config.toml
d_model = 256
n_kv_head = 2
norm_eps = 1e-05
attn_scale = 0.0884
parallel_block = false
init_std_up = 0.0533
init_std_down = 0.00471
decay_shape = "linear"
doc_mask = false
dataset = "wikipedia_en"
Each number is 128 + 24 x the weight over its row's rms, rounded and kept within 0 to 255. Layers, rows and columns count from 0. Numbers have three digits each. The size before them is the row's rms in percent of the matrix's.

# layer 6 MLP down (transposed), 1024x256, rms 0.215, rows 573-627, columns 128-255
096:149098113111112157153128127136157146139120167128110152133088102111114145139139167138171093121160079112103151144140161139114113099160141111114123121119132114085124142100143102089121127156124100105151098161113119135181091146158138165140102162153129134108154137168149140175190099133119117093124139129183126089133122144163121180103109090133141126126109127121114127100087155117144141114118
091:135114122127110097091124101066142125123090116147104125094113139129115135113112167112127088125091147161136138151103141125115137106090160111124114136126090162101103183093135161158097137138074106121147160117098112170126179157088100098119139130141126123108141133148131125079102103135145116158122126172153139165109154173124084149164176121120120146114113135116126115118135194116140108172114
096:110127090108128111089153116139143079135119112123093106114145134128143120118096146102176163128094165152112131130134133144132115106132118147179150099110119142120109118168124114126106118129180162109147065150124134134095154166132127160097087089142150118165125140127125176130108157089114143166108144166125140146130139106125101146141118125126113147162166155119139190095133114094161112125129
101:179132106134147140073137147101131169144126106067146111148067176162106120132088089125136142142137120094108142194132107101104130149134123098111142129127109121127130173135082144126109149116117109076117116111120119121132124145176128120162155146131163110163120124147104136150110094131096124128102126146116090146090161153118137094105150127167131083195091152124131119130149152109131104130134
100:140148132159162126142128151115086139151110138173145165106122116157140127133102124119129120131064139131148133149144091101106097112137103103158121079118125085127117105152155155108102154137188131170136130131109130097108099105086120155122126114127111138179174141162101125084153135138138175152111154173106129121134126109093153125142144135124102136163156135128097137162109151123126114113122
100:136162127103131153131118109184144093109137134129084113127182135132156117134139121145128112138138177137149121169140124134101173128096156191142106130140147115085103078116129139108146112103124113138134107121133127105143095126130130136091125167088129093105193141175114148092109123107128155109155172114141111141157144107140140127132164154140119091072180116087114118162153122159124134148116
098:122121117117111113084113134164101086119085133123144100107121153129142161160140089106120159170087093093088107123129126113123135116089137105159151145128117123143121129113114173173156129107161135128089064137095095132153121172112121128157144140145127146117102111123141141143153146112123122142102117143169110135127091145128080157150116084156137141152158032160104115164118155105129158115123
091:135163094140146117109166169119088172098115091102087117121110108123144117134128184099113144138134110165100127173155119117092111101112128131139138136134105105090155097162130089148117184138115131115130124138120134123110145132063098096103110104093116091088144130147125127143151143122158133130111134123151134127106091146129137113169116108120106136126131116126107111143135129154146155148132
087:146164129114131133092141112129135127158123123167138135146122161108117132112126124134122143136116135149165121111156091107132082125154103159119144177132095085109145136132172144141139084126151119151134127151156133120124124100125127104142146146159132067127131127087130095097160141157183124144166118167166083128139151112167125104135180104122181167066102140110091143111104113099126132120140
092:145107106108136141125127129115136116140103078150136133125094082117140095161126163123118133137134075124122189161121176142116172151145156147127120155124136144120095125135138117141158121145162100137132111140124125135143075100103142114111127129164109118101129131165108076155130137143141118117113127177101099112136122110116135154143150125068084089094132136141162102109134184131130191125106
098:111142083127147178155112136161097124166123109114139078114117123144145142150118089118143145170169176141172178120118151153091157118130114145089134075136128117120161116106098165138113123104113120111156078149129131137113122133114114124111154115141100094119121090144147133126144155129132142153125147205149170124133135099116153092147114144141156149121114145086096128135128132101085097127080
086:073138134131121106107137093114120157136137119099125112165100144138144151166138117145119182124139093128134158151107128136146113111098155136098117098137139113164116159145093133121096125103116106124145143160139157117158145129100115163125108108142076110090100123144132163160107104176081131076084122103140103114148123117140099084159149143162133126134139192102143143184114138144118121100135
116:126120137083158149076129108121140128158100142129111167148111139132149106104115147143115145078133162149095124150092163180141135145103130133168100113190146139138132129151160158171156096139130136124128103120074135151145107108074116179081145113106130137177124098078144134127106072127136121147159097116124141133101101149113165161090106123095132153111090129098134144120110134140136157171137
099:173130161143140156072147102151108087096131137180153152131103122119181094146135130111136126133096124077101122132132144100133138151148129071110123116163133114119130092131156142131122114133104123136159137163121153142132102097152128164096093110106112135097107121128084073136123138108145143127098133133097137141196130122133153103136104128159140133161147171109147141098175121077141106090142
098:139123088150116166105088161078137112138124112142130165116116126126099104159162129135139137153083168095122150148096118136144126172128111153128129138161143174133088153126155182138143111186112105094151112148136080121134115132138114131170078117127121084138151113133166108109112111131160114152114137171102146126131119107092126146155134106143112101083143126104104164117148156145124105100120
097:098099173128122115107100130194150129096146129129093132114133099114103117109138112106103142103104155168143130146155127145094155146114126136096179119111157133120128120153132153144099113116084158137114094130102126157127122137119090135148132151131147163112121100130148123098155140153146071150090121138175108133190153103173141099113155152138108129129114149116075129096148175097102159142092
103:136110150130149134121110113163140120132104071078110070115116110132115122083102145115115105099130102079143121109077168176150115147105108145152172128147154135126118151096155116154151114095132175123141150118106126136071174122170135125095149118144116136156154147155143125099155144123104168148098153124138104157088132138117139136123159130147158149116142151135147132173137138147140134108134
106:152118087170126118130146128125147163119186128126136127138101154107102102170120088141165101161111140128148134137130132140084126090095124076126102102103126086152159131136131149118101115089170140117147168118118109112124116137091124109182115148140146152125084090135116139168153088160172122141104122170107125131093151130122147139112129161131145137125091130099139145136104117128207118096117
102:124100116131101090123110127116109193120142142109136158123105137140135093138097155111140051128053102154102196130085118148070124120134138149148142112117153183096141112111126134116110119145121151146124124197123073109077170167123119124114094127110131152104158086168131185096119133135112117164137110145179107145151173140105111128116122150136121100113148160142182146118096136130156181093115
103:118087107116122123127113118143127126125123139174136137063161106162159134124151140137111094144115122111122122122082145093175164128126110187153153138120133118144141119149154098151127094116122141123135137112128103115155131099162100111131120117094160150082156103141086142143069123108111110127150184106139088120108166173099095138147086137118118143075145121124114101146107149118119111145165
097:124101124119051112141089136116150152121144106122143117151126116086131120092099106108120102148153121140078097126129107172125127093114103120165178102146094119132159115113056159137107133112144134130126128092119144137113120103122156153139111144126152129134107128133140141150151142113105149106087170121165106107178120125140096107101126124152093114144145140108158166120121106083129153143151
108:124161120087155155191147131123119153106075125101116122113116129122153119078098141157154102142134150132144148094121118104111143093178087162093166113144169111136138153129135103121147122130107127161139118110087117155137139129093169110121123133154124105133142102108101123123153156128166087122186132116113099139136125153138101127134105147105122149152124136138144107084102100138093120097158
110:121140116142157147137131114136142100145142058108199109086094188137132095164158150129083107102157113111146138100114153130113101132121110105096153150213109162127130118075088130118103142107144117099134092130132126119082144111114143154120130101139161115120112132118117132079138118079138160119157134107115124152144104175124153142185099121131138150094097128169108161127130098140094149143094
090:150101087133120102161141165121094085125120132130143115124131091115132114124173111145133133152098106138130134147133131159125110181112131147122115117105109136162110145113148150134128122127131144132124140138108165168112138110124184149106138110096116102147129092093126138111139067118079147172106114156121118141158112135114131083093157122109140137120130095193116089131187124115206122087143
095:170074171088082122150128142134109130103152153084152150136090132154152136142083116136119118132125156118151144145112074149132166106138112155096119092143095099124118148132135136179085152090107147143191141116159131116153130118096127133133113167114105091144124140145110127149128097168132118101135094079122130161134087144142160142100147088112128098169096135180137171116154086134131127073142
086:148169183102164109192122103137153124098148144163158121103144108116116144167108118122130180122128146091104108118149130098146158159130122145172085152099102105131127134132143132091126127129096113135053072136137093137157130107142150150125140091155131098133135131119107161087110136136121112128116145057096108149147110090155132135114114132128077150170145101122180117141140104131113103123149
096:115147099111210125119134132117138105096154084157131129124128150121168132128159112098119107188106088157152158133131168151138142112105133115110134127084075147128109094115061089123108104122097133151169118140155123143113156145105111135129151094120127165124157046146164150106125137128133170119127167171140122105124136083163149143101140109108125100139161140134124082130121154129153134123147
106:147124111125117122130111162160129105117136201110116144156143077126113131132115098165141143122095127155131154121116117067156133095083108141129094140157128141149180144106156170133145156121121101141112152149128108161127121108153096134091117097157107107150118163104082133143145120116112163139174126158120151129122115123107178081140107131125135132119124149143150116140115154139140103078115
095:109145134132118143107137071070157186154134142085140110123092178146096124120156133137121155115106123113160118132107105130125141128152166159109087179133132114128114099141131119149107118146153098177146136130112144084120161141108144149159140125093149137086131178135117133137159131152132095120084164156105142130128127122154099105129184137141148168135128116146122131120099118093104100166115
093:148188121142143093160134127129115128131134139148125088107175144126088124100170123157106147132092086122144114137106167109160115122107147170141119134129109118108129132152108099150082158056155135093139165121123131143144133139108136133114155097174108124134133071136094098129123108109110120117131103136121155149126119125127112115167142125086103135136160149093097108117165172135137138160159
107:145144168155140089132092096138118110151137110143136107149133100119144139104150130138129108170135126064137151112126153110081145112168110136170122123127122112107138112136126125122112137160154116120114121124110119150134126154121141122139156165140156121112110142112151134096128083129121140096143131120148149146119144191123175113107128099139137062188151109140150130112115116142108146105127
095:123100131103159105113145119130134167124116123096146104126153140143111117091128117114115132136123082159138134118152110136181101117147116150115119146153143125125108139089122147138158092133116149146149133127109122131162117127093155102104073126145101096166148164151107116143187135127089135141119159150125125093164139100128112192106122160124173130182074119123106165185133148141112108111117
098:117169122135141125139148111134163160137130140100136126090110130129150154158125185100154106105169116107147105178123112142109159112131155096099102135119177103134110108125126136144139115122097142102129133142117171117109138127136153110075094108099144151125154116132080163115124107124102131102096129150115138107129173104152146139113119144126125168108162104126160071186137108109093109119114
114:123115138123103165118072150164117120098110117140109123111162175130116089157142125166158192139163133120123108110167139107125126115075125127106129135094140098101100128169079109147175164111139134061104124085130169109157165095112139116143105151103131099082141130169145140108116103118131130116114122149123146108160160097141116089136142137105113104153127108126143140123059126167162158104133
097:157135069124105112131114138108118103105142113115132104122151149141079138127069149136130119104146135178139114144122126131084170142120131127098098099101163112062068128151100144112130129133133082150108141145140124137154117140152158105148116103120134150139120124198104169108127153176127157149109133123100141142139071121138109103173104102106131130117082169151091101083103152130100120116111
101:173091170110165163128104143109119141121148147106152125081125137110127141128123119107105101145132115133159133094103093128116148173091107167102166093135143072140135129111133125174125134094161070153111096120138118170131123169160093096153111112108103112159120153123100136147164112130106178147124176144103128149110140154132141114136122104122127109188123148133083087136097176125153087155117
098:176104110147125130053092108128115122133119119128121143121111109090138128140135096142151114104116132113171140101138141131108152130128147157158102151109126096114160109161108151145095128095121131152159098097138129129122191164119120124135109148156126115126136131118153143165124125148132147113117093143070144112151159114141134093167124126096142153100114119144150091121159157154165112099088
104:131112130147130115148131105095109122094113149140116107134130104143111143167186140140110085154130156161126160101152144117148127119160123133131131134151138092112116115093148149126139182111079105132117131140145137103147122124112160138079127151137107107102117138087131151118094117078163172145147126077132176143113153152106135165105096124143166140141139167157122148122103109124107192137117
117:114144130094075156142099146167132130145097097141157102133110176119115140077108122113128131110133139163150137090137118114107112128152115129168137110124155126166098096125123088140088134159113117166161111124096123141083161169124128136130088080139174092125144133151124113123128152138157135087145114151131126190076130118133146137127126116125150159114154121186138113102071091121097101170128
099:113134110150115074170124143144163139128122146156148151093095097160114106149089114100102097153095114137139181076114092143114116178139130120140134128140137128156083097097114095122090117121154071106116152164151123117088183131110137151113085113105126122166114108163168141140111142125106157161109171138148107150119099161132093122144096131151081114133148156136137103160110120126115126148134
084:151163174158117154140102138150125131178120115109084144165129121133088144110086119116142166105132109163113089143139144145114123183109127158134124126126150157137119097082181145119134138135130111110097191109138140147167143129130079065118135094105140110187134139136113112096117118135123100118111144119134149140189121116172153145105149127120100153079120128128108122134049118102163123137135
088:117124105144153096080134101159194128115142118143138129102144127135136099129109137145079131118096139116105093106136111122126126139099168118137079148125141095123151120150128126115086151104135105126091111093161142129105095139115142158113163138175134149148105136156100154113132141125117140133153130109122169107084130125134134123151110113160150169132133117117126120160136099113166126128135
097:144149096129101091144138098111150123112139106148203085115064181124144132136157116156095108139128104132092090110145151162106137142162121115140118134134129132121091098104160142092128141093107162145145138137112151111183105128107140166146134129157109108115142098089126102107135164092102122131105113163091161153147125192135088130127120160120107153137148165129141124095150145117155144132153
088:131099142152123065132130145082071133134119119106123089123140117164129115095128122146097162142069125104152109114097143113119107161165148130064137132096170159127111099145167097124111158135124101140123127099143132144101126161144132133099132109099098098149115165101138114161133138121144125144133162181127123124145127146113125121143095163103141155099130122160105119145152129129178088077141
107:122140152130135147136079144114124113142135128149160114157142155117155169143137164123169126091129144086141133133112152131089144125137128088163103110137180150087129114114137087158139152150113132122094157120129118106153141146114109147152086110141140151109137135158114136140162154103121133097171083165107100171176110095130129099193130133130144107115156143118077089084144105156141129124152
105:120118168071125163119128142120160118152142105141097114140140157111118147142156117143169120107163148143128143126133102120105145190141117082135125133144125106132145115166149109085152123149134113150146117172133111127103129127129132102101130125099137138112136094124133118154164193099167105125161159142172099135140153066106139075157136160129096147107123168173098162091103148083124114129149
095:124083091081106126109114118072156149161164125155142129106134104093069097143150145143095105133114131155123146139142146104170096120147156132160141142177095107124115152146149115159097164146136076115153135107118131144132081140115117083142117160064156092129114122137145111130141098178106103161102114093106086143151130135108098124106170163150128151069124128132176115123103142155131150115112
094:108106116113141122114115171162163114123111112134106123156116134113127143135194118139114143137143157115137142122077136130121077131171144148129120171134108141154174150096138138099092129095100099092179131143120110107149163162112108108125172153120140136104113090101094110139095091125089100108133134170129099108128081144145112154125142119160184123139089105163142144137107144103104135125131
100:065157166138126123117150153142081134113107134155159084151146146147116093128117147145161111112081115110135100139099137159183111132116125153093172145119125113107163139119138136095097176146128183129111125112176136120086116160126137095137114099121124148116119131147107125129128128112102162129118120107107168092095113152144155120138133109116126117097106113150125185108146117091130186148124
097:132147170117105117117133122160159095141140150149088133125129119185115147126108134115120170129127151107146118131133170076114147099150139122104103117139138151124143172126096131148140151158128144124081118144122113117151139146119146106095138140132114134105114132152136125087156121127178119121122109204184131097108125092123158128118118167113102149123129185110158127127178139145143152137154
101:091094181151070138120120105136153126148173148154133134144146147164134127172122154118104126109160121099120142095150123145146076121167145101124181148139096147125117132133121107151132146149136119160151139126112148095108126110130148095107145163117126141135164144100079134065164083100140139083143153116130125146077102143130118154099169126117147122137076129136098138129108101111120114113094
093:106133121153116107127155081076073127147138124123170140106150123128118161135125109094130082117174147118102114138151129120147142097145126129082140139145172136123144113165103116107115135121156125170121155125137120098162121125106154139166116140128145094099147128157100128109093129125131137166135131075117110110120103121149153164133119097119118122143155118128128116123138139072201122127135
110:140114104150122082125099111167141105131097155168165123118149115120128085124122143116118102082115104136128118163150184106158123076145160064101115094143113135121115133129153113154158105123131121176170123141101103070111150111149138168131109117151156128093119152142145107132099125115137131128159107082150087079145146105127145176139099138114164147142110153111105146119152134095126155142151
094:055130144154150112177152154132127163136106123089116102132162124095130151133139095129152110107134126115113138137141128112129104158114094141117128129142158135103137113113171116160128163112130093150119118150132160133131165114120135126138096140117125101111100114125136142135131140111149150159113133074165176124124089113117177115144114146109118163167136123117162179150153153138131142134144
108:111136179126132131140137107122120093147091117157166111123090093116157156112108171152142136126132145141143119125171116125112101113143115142097117141132183147120138128102112085112132083152150143131121136124149104133107153129159139124070115167058133123135146153094176152128127148124155109121140141175162112131137159118135118123145085170179129112102160153117157135161107115114092116116119
# layer 6 MLP up, 1024x256, rms 0.116, rows 574-627, columns 128-255
092:116138079099111139148128147133121122079114117134149133134167135172162110138102091100096133137125111182116121110125104104137149117144089139120147151146105163168123080124130150180135126135145104144112129148193140088110128121108116171077118132155126124102148160142148173141115156102121106126170152116130117124132126104100120127152121113084097127138135101163114139114149119170113112157134
099:127083082148136140137118166143136133127173108124124114129090119151150107134153090133079127133115144111146080145157141157146138138100127119084164091123174133129114099152148121110159141138103162154115117104110181100122109100100108165133107126104133173129160183132138161161075145116114167098122119079107116108117120178147163041163133114144152138141147117161137118152132057089151137112119
107:110142073122140192189137115142154122117100123069104137135118131108146147154133154152134064132077163116109136105134152121130111113124107129121177154146136102106128104127134114114144084126182114126139134147121137145118141112085110109109143096083133102168166123146106101119129143081138122191126139098105137121085145135152140130139105163110163154184135134141110124111086109109092132123141
103:139129116106145119183144146138122163118096149138130091129138172119124094138127126164074109105085130093183106153085136108139090128115101154085167160125106156142131138154148103148156107096163139153129100116109152111114119161122124121092129069127098097142144090127131104129112141122158132092108139123138111100133131124108135127148142100122096160162143139152147172162137140157095145123121
103:136098105134125140121210135049141133116139132145171129082109184119139190144155125127096100119162113130140107135130124145096122162109137121133085149124093127142158176179155120123118132154087101090085135097104153127114127136108158151151104129123108109116108107107102095126095136102125068155106087096130065122120120122099116179127155121123094095101148120159145097122152127092107135152153
100:107170114138103173112179098146175097080145097170145131110140121090115158167130107125102122108121144122123104131112185163120123102098140099100116085130133104151162109117127116145125117140071130130146107133112116133164168158105122152088099151121149082133150154120167091167106097130083133108135157137148131080122163131140110127130111090137099129134114123125101146133102116148121151155152
092:107139130112118143128131128135103128130125188145159097123151172158142083146090131142104107133161110081084111137120118149145134130156130154109127114131089104160123102091158108124119116135200097125135112087149113109136134126115148150124133107146152133135155137137148072160117115124139100098175139120084121109100110116156106171164128140137114115109157123100116138143125143162127096113137
095:110074137148135129145106111136159108110087105101158182180109145107159116112109112104120150156113124127158120163150157154099150128144168128147107111100129128150135136091099088163090136119115171122147087125157137142089127093129144144110104118106105129112136149121154167099151105120094145118131185113124131101135131122147108184135099125183117133170129113159172137091101125174144127135115
099:100153128148118136102101080144105137173118128132132091081184127110111133139104169135158107126145120164125176117153122151143094093113130136162099144113136162155136099133140120113123160105082095189116113168155128131094127116119132106090104142113168074126148135157140105126143125124092115125135123144142095119127185137110141110105121132085141129125135084098144200120156138143118145068111
102:146127111125136129157179153117141140083121121141093096125124109118141115138146104117183124107134117113115090139123086160101143144100166125136132161081164112110104119099112120167157142169151159138120120150139130177152147159162112119120144108110119104133088141104128139133115148160103124163174107131137147142141152143152091119135123115131159125125118106142104124089120131105130120198161
090:127126087155142118163126119068118058142127143155106077135146141124190140133173160138116066129137094100145118123112099142173149115124116144136119146141133138115137138146114095129164123127174115133083130147104117154110138127111127166124162145110136091118169102100133119142189102125157126126186119125163114094168139099112132153114131133097138114086153069104117120111107166115163144138130
103:103112128127102129139113115116122125120147115131125144075138138090127166105105127138115149126099112111137101120167137057140153105102097142156144126126117094103160119080123167127107171138099127161170142139140153141120107140155110133126128128157131127063116142085098113098110085154134113121132119112146112153152136117152142115140103154146131164168147156160082129097108114130135132148141
096:075112110108176133129125145109125153104131154164134164174119138124107124136128129124129120105113175116131114113134128095129115071131108106147139104157103160110109120174068135175153101121089153085127155125140181131114169134099168112118138093116108132131158117125146157101133131134156153134155095161113138089121142161116152087122164169101143101123115158116103120111111119096115151124129
096:108146100138149120143117107128084134133149122091138143122152151157115135119115158090164121136174096093144123139106130103114119154104108120136139116163093119120116124181130131124128126131138126139116105133123137160124144118116125097070113093122122111102167126149121165106134110102093105135113148138130140097093150163145101095134144147119126165133107114105108144062125071107126150129148
095:113119161128101089134089133160135116090082110081125142127116110095151122088109122121117138154183105101123154132121112131103123131133106137162159178127105134120141128124113105130089128140135113067120131113151113112136150129144161107112133137107150136144102110165128124120155126078162132122150075134123092143142112130093126144111129121114121126142096126133179107132185105142103095138120
099:110093064099127171131169152115140178073132113132108147093168136122170125093136160162115093119127163131139151109164125094118093155141108158159136166081149109113131145139127153121160124123089142143118092129134131127125151109153150128104111104124139095160050139114166167147135107124116115091171113146120160080129115125146170127146140130134112115152094094125114171117166150115133119126117
106:131117114111057131137133111153168094127110073133142147140136129160140105152118127109112121131181110154131131176160165180134167111121113093123105121128151130124079143144130145151118119114146170140095135106132123152140140168106086151150143151090117137114130097174132147121155184133156113100151138101145130112109130146106152088174130137119104125124126071136107118117110095136106115106151
098:167134131136131121145134159104123146108132151148121154137159090159139123122117154163107148154169085108126098130134143153160154125119122140129095122140139142144145124151153154109176144109148154097091124141159117088128125081101149143144139108150160114143150157119145138159139129097136191157110147114129111100100130078136127116104137135125063068170146121115093156078163079166150059154133
105:159143138153091141156106122092129134121123127139121147142148174103080108138147138160197124167129146113120145145156120060141110108068107122122131120131134096121152110135134106136132123145126101158132107106123114137110117173106099110129114140117137139163108104169145142148132151154134094059156158107141135132117162144102148161138124122140148125120100099090110117090098111155032092163188
096:140168113146116105120152140092093118141114136121205144088163134102167106138166124099136088146133138117112096105135118099089187195097130140147122115124117118129141135099106139122101125111117097128078106114139133129135137162111150147129150129137124093130139147146133132166166178113172134108147105140144140120116165134114111139118153124122145087169133128142120076114130092134164107120101
108:132153163070115146129123117114141110117128103142126121116109136094126130086120130120117102161112119148087125135151122177138124142137089091091128158102116128084147127201126104170144140151112159088201142070162137118167132118067125160148127117123160112189151152107164147135134156114104162148124103139148139123166153102167113163116134180107108080151116118147177135102148134115128131136125
109:158103102124111123154123140165155100114175123112140138119109135113153118129176078129114108084159117096143127124118115108063098151138103122120137107174135164153171144099162133168116135120104136082114125127098130096122127114115131164139141134130112106085115117137097147109138130112171111117168139071150115141112116158156134129112129140136138141147105119101188113095121103127132151115139
093:114103110125186167190138163067154076096120143127113127137131125145088155141118128092156130129156091141161104128154117100149133155150162134142137148098087110155110063143150117138098095164125164098106113133136084089161140127180116149107129106103148117137168097120123143141103154131123131109139118158106139146067107111134148130135116139136117096114099098116132119126151140128137166156150
093:073153135143134154128167151164131138119105188088133131133159108102100098118140152095145129141073125153120105140116114110107109137127156142099119149167098137131109118104141071093151117175112132122121127158123188091091136085128154145084133118093173120132151127110150142104146151160120103125111171078153152117127133084130130133123135100123061114113163110156141130132164120125137135166087
092:133183105109141120146125162126148157171106090162082118132145147074146169114149133121118065189166141137122146139129147151135167121117122127146132145149143117149118114110116206152144118117125128171129105109156138104136136108108150157096150114140117136130141148097148115125148120094150142095128077120111117091125108107117079121150132129138157102116118116139160161143109112128133130133158
097:109145138112123108116135156176094089117164144097130133102134117115133107134125143177115152126109113120136087152128134113137111125210098100143124134121135107204118126161114133140147103105147153118146149099074066160161105167120167133096131156168167102157137150097097092138101161165152088114116169115085125130127140116069163134136159105146133156111118093111089131124159100099127112123116
104:114098100108177119112151135123137166098121136144127145176143095115159123137160133095163064118146102153161158136138135127160139070136110112138126124123135137122109113161112096136172119137078118167112134104150111118126117135126148134128120092152122100099137124144104135099122165110154128133114113181109140083115126116143153083117091171110131100097146154144121112146154140113181113120099
100:127139132138124086149123126105075085113112103141095130115114154109118155141124148140125161147152153166108086084168162115145134137130090161145135106109123135183136118112102128105104141129164160120119119131152183095173131120144145116091125088116100131125143120162157126141129115119151136152160139123080119140108166144137148189129136121178162152129115152161111106101116084083112167107130
100:130062105098132177089162142117117159142122147139155130130110124123112144122127161117121109113120175129141122148141125085126124153156127121138138150122123143161158158129130129135125120151115058138116114097131102117069146126134156106169146110128151157143093145098127141131146146147174126153156171096143111073145137055115073129130126126141173098118138131117173129132078085121129121110112
104:119148137075098154141114168116173159086150099145111144111099121116118150126100134125148166106100082106124097123102117114128138168113149121124161138109112124097127156178113145159149141100084152156154132138120126116148137132170128123105118138146136117116155130134136161125166110085124149077125131125137127119099128111159154141125173135139093113138144136138113137142114118142114103101114
097:152145139137097166162180142120096114107145125190106144109124114113148135122119133104116078126131120123187128132094137127147123160110141112151156116143116110109144129137178095127142108137097121094111154145095150137129160156127115115132111095066139150126107113111146140130135121107127110093110130124097123164086129133152147097142154096099112140122149101117106099106125157095142128164156
098:144124115138088110089167127140121117165155117115126136115138162106139100174120124157149137145163163161129123117122140126106133129131126091120080130139094139101138118138095102137133161100141131111145166089134131141125122158126157178138155097127145112187096106118136071112082151106112130121155140162106128105104119134119101146131145117133126166093142116174133130158126120109109137100111
111:127136159112122121129174175144154159080130093131136103108142133059110116149158137081144160111118137139108104139068146134128175100132125136145113151091106097132173124098117128120127125110099113114120106133140154132162165149082097116099109168113135131121134153153148186119115109054135134107157125148150116158107170088149094111151132127152069123141102130131126085117131140119170135123116
097:113151124140161158101145135113142138160112169142122126089132121118175152121179102084129116157107126090068138137119133142148118133146126087160178131117077140147218119106149139140141148105131147142089081123080127116087147107129101115112149142155135096131126120084165104160142140109120122082151121137150118106131179112124137132080159167106130116108114108133133120168159098156126113130134
097:149090129125084114119116153163148113172151123140132110139149092126095098115122137145120137152126117113160162107132127118140096117150109118109174157136148156105153167145138207153138152156122085151156131143147136123140161155104092144144168107094111106117103125135107134104085099159097114084168142133106145164132195170129141116137090196156155105136091121099115117092097116111145098113141
106:097167141118092171095136129059119146087143093154108106122161149137130119066139145129110133089111160129078125060140162119129144088136108132119086116076173151119163132124099125140169107118104147163146124147112102145106129144097124167096107153094128150116135137150107134131105141145125136083118133148125135082128110095158132151093142150146132143152136150173140162090166146126129075159134
107:163169083129170126126146150147159142131126122131127123127150126113154167198095118104096167122129158177123117127139150186107148135113104125140134125086121105123136101137117089165132137130125135134126115161096119081090107116170095115127132128114134106125113076098148141135116147135145151156154059169119106147134155115138094126099094123127144124092099083103116129140145124139132134112090
114:123117120122107130119097141135154147176109132188106140092142102099128118117123142079168169129141133133190095122120163117103124153106141092132138115116111115193074106173160110136119149133088107112107127136134128139101136144106103091124130100108147147160135141139128161120155118096131125135152123146122089132140136131114113091113145156161175156148110133128127138156122087146106105144105
096:125147102114115201108117162120113118130146137088136125109139128087150134124191144140132210120172132139107127165141152147123150127086159097120107137143120174107142143150118149138118118106104165159148159125104124155121123093164145103122122161135135140156136124106097102106125143148094099114139098093099175114160122126104160141113141131122137113115098153115164178117143092111136119076146
088:126159098124101104121166127176129087119130091190118157112111146125122109130155085131136128108133128166084099124124103139143111137138104143077146084148124159139134126101118103106145132089137137174122080187081124112097171149195151134172120112115118155152121116173162142126135106130147135085139113113118139124148117161128103073104112117134115144131141125125129134159128106143097131142137
086:109124086093127120146112082146110144134137097154128149140161085129189178162138150121165118164155158144151124159099131134160118134122118132125165127156141186119132117117140101166146131150112153156151110145103105119151148140122135076105136139139085133122137057093104142069103118114129132132164159125140125097121111100153137081091152146094096077130116129119137161140084111143135112134111
100:104129083095158126106121122144116150139070143146131108092134138121073131105119147136166140114141089116086158111115177124112120137107096117106170173171169107137126140169114112121128111123146111129118190133092120144093139080133118125131169159136107119168116112112116144123140134137152098112126186106122102089073144049101125102156154141099115107122114118158088174118155125154121123130157
094:099137102139079127105097121113130110151119112156118164177157107109158136111176115130157141151085153113116152147099140117136157137167139087113120155106177091112145108126127109114179108100093138169135135116139093090139117134156116109149123128104135107113109156089127130128124107162119171123155110102137139124143125111158130097143138136132117130107180124145096181126100070130107118146129
107:143124140148125163116153118147126099139110126114153063138126144152138141097124130123116127122117140126115129154101154094151150106067134094105113168155150148134112099119113165111177133140106119098142113156155146097148092104140128160154124184129140157104148103091089094077122118167136100123106120136100135135110172133104077129131112151115132142159135151142142118124137090114102138130131
101:143131115114131172111156147130108101100139143094080148134127108157128131154097086128131165135131121111137130154149163125123116127126085088133132121104105076149148127124126162103173148172165139159141119132154145144155105119148131133118166103119135162152121101159145147118138109114134156104144139147135106094133122155145138078145145153100116124097086107165134100098113099107152117148104
102:129147090110130165140112118114107114141137111138176112144075156109134101115142147092090116111124137082142132161142130084133157136137140127095155153129155093131145120091135143095107156153087112104131086171112144086102092141110127138152144079144124145159127204154121138156146134145085123128096142123126125125147134161127090137139101104175130136140111117133138101126130149104115142170115
095:096118116125124137117117149160139138135152169117148124127110183140139156104150154152119148095105126107117142127105135175131132123114154170152102152127108097148177155135088129127130151108120145108105111160125113123149134130138085163137112126125154096128102110171111171135090151084107178107191126134117158091105151126100114155161155126099114125115129120121087120099138102114130089111150
095:158111142121155100154125125154127115120123130104107152109110170135166131124100154139095148129135102117162142155141118117087146142122109112164116132152153152096162129116131107186128075183134158113161143129091137160134129146146143159100108150122110140148131129082196123099092091102113083163147140102102132161134158114135151108136132115160133129141112120112099120087096107119110121131151
100:104140180093112134123129151122126127112140116107099113142117114128110148094127127134113137148133119103139129125154150138151118160129160157130168181119141098149152106137107094169185084151150181155126119125130117125152125119098139113125140164135094124141162126148124098127127148149108133087132148119179129106107098158143135155134136157106149112096103104148090082107141116060144136124127
100:132136127139132134110122163117124125180121144124131118129133125125105164168131219139131121160156111145114078168103121112106139148109124084133115103134154143161062118152122093121133111172103083135107155161079109164078126119146116102104104162130120156110118107144120117108124143090086141131128139141104129117135133114200144101169139153118139114097130112105118151121192163129099129137145
093:113147164152149135088092141135134121116108085114127120099154127161139115096130173098121123114136089088135084138158136143130148125142159106146147102082113124152153103157149120135136117202135183113147081108172132102091167167127148134124118088105134098099182134135143138176136110133144098133149097105132108143185169081126128115141177125089111113114133120169127139090140162125118136116118
100:119114149097172130110082130179124110158167107120112126124131134137137156143099140147141148132122134170083111154121135143122105126128126087090172120106125127133083113084064058146130147111100148138153143149126147086129121144146117162119105141162150143162135125107163163157104125093125146101115126148099110147121109089094147137122108112129176185128085106138136139089123147124098156126161
097:143148102144137171110145135095128083118132074135145158143120108118126134120146145082159104131138090104118168141139079136103094138140128130151192148114183123162094139127112100135121088068149084135097139105122144116132111153103134101142157157136136188132125100140115127134115092107168151147121131120164134132125137149154134154120073134138122090164112137152091131102128134096129136150136
104:125167121124142129117141148097123109108147134113143111138170153153136100172113130114136152139165130130167118133135101146114155170164121113153200116126088074147158125162093121120117131176147140131125106160109143154137150105114095080145144137135145153137144116188086153129165127088130093148154135152123105129145099092124135088099189114187139157122122108084146122122124142148155123167165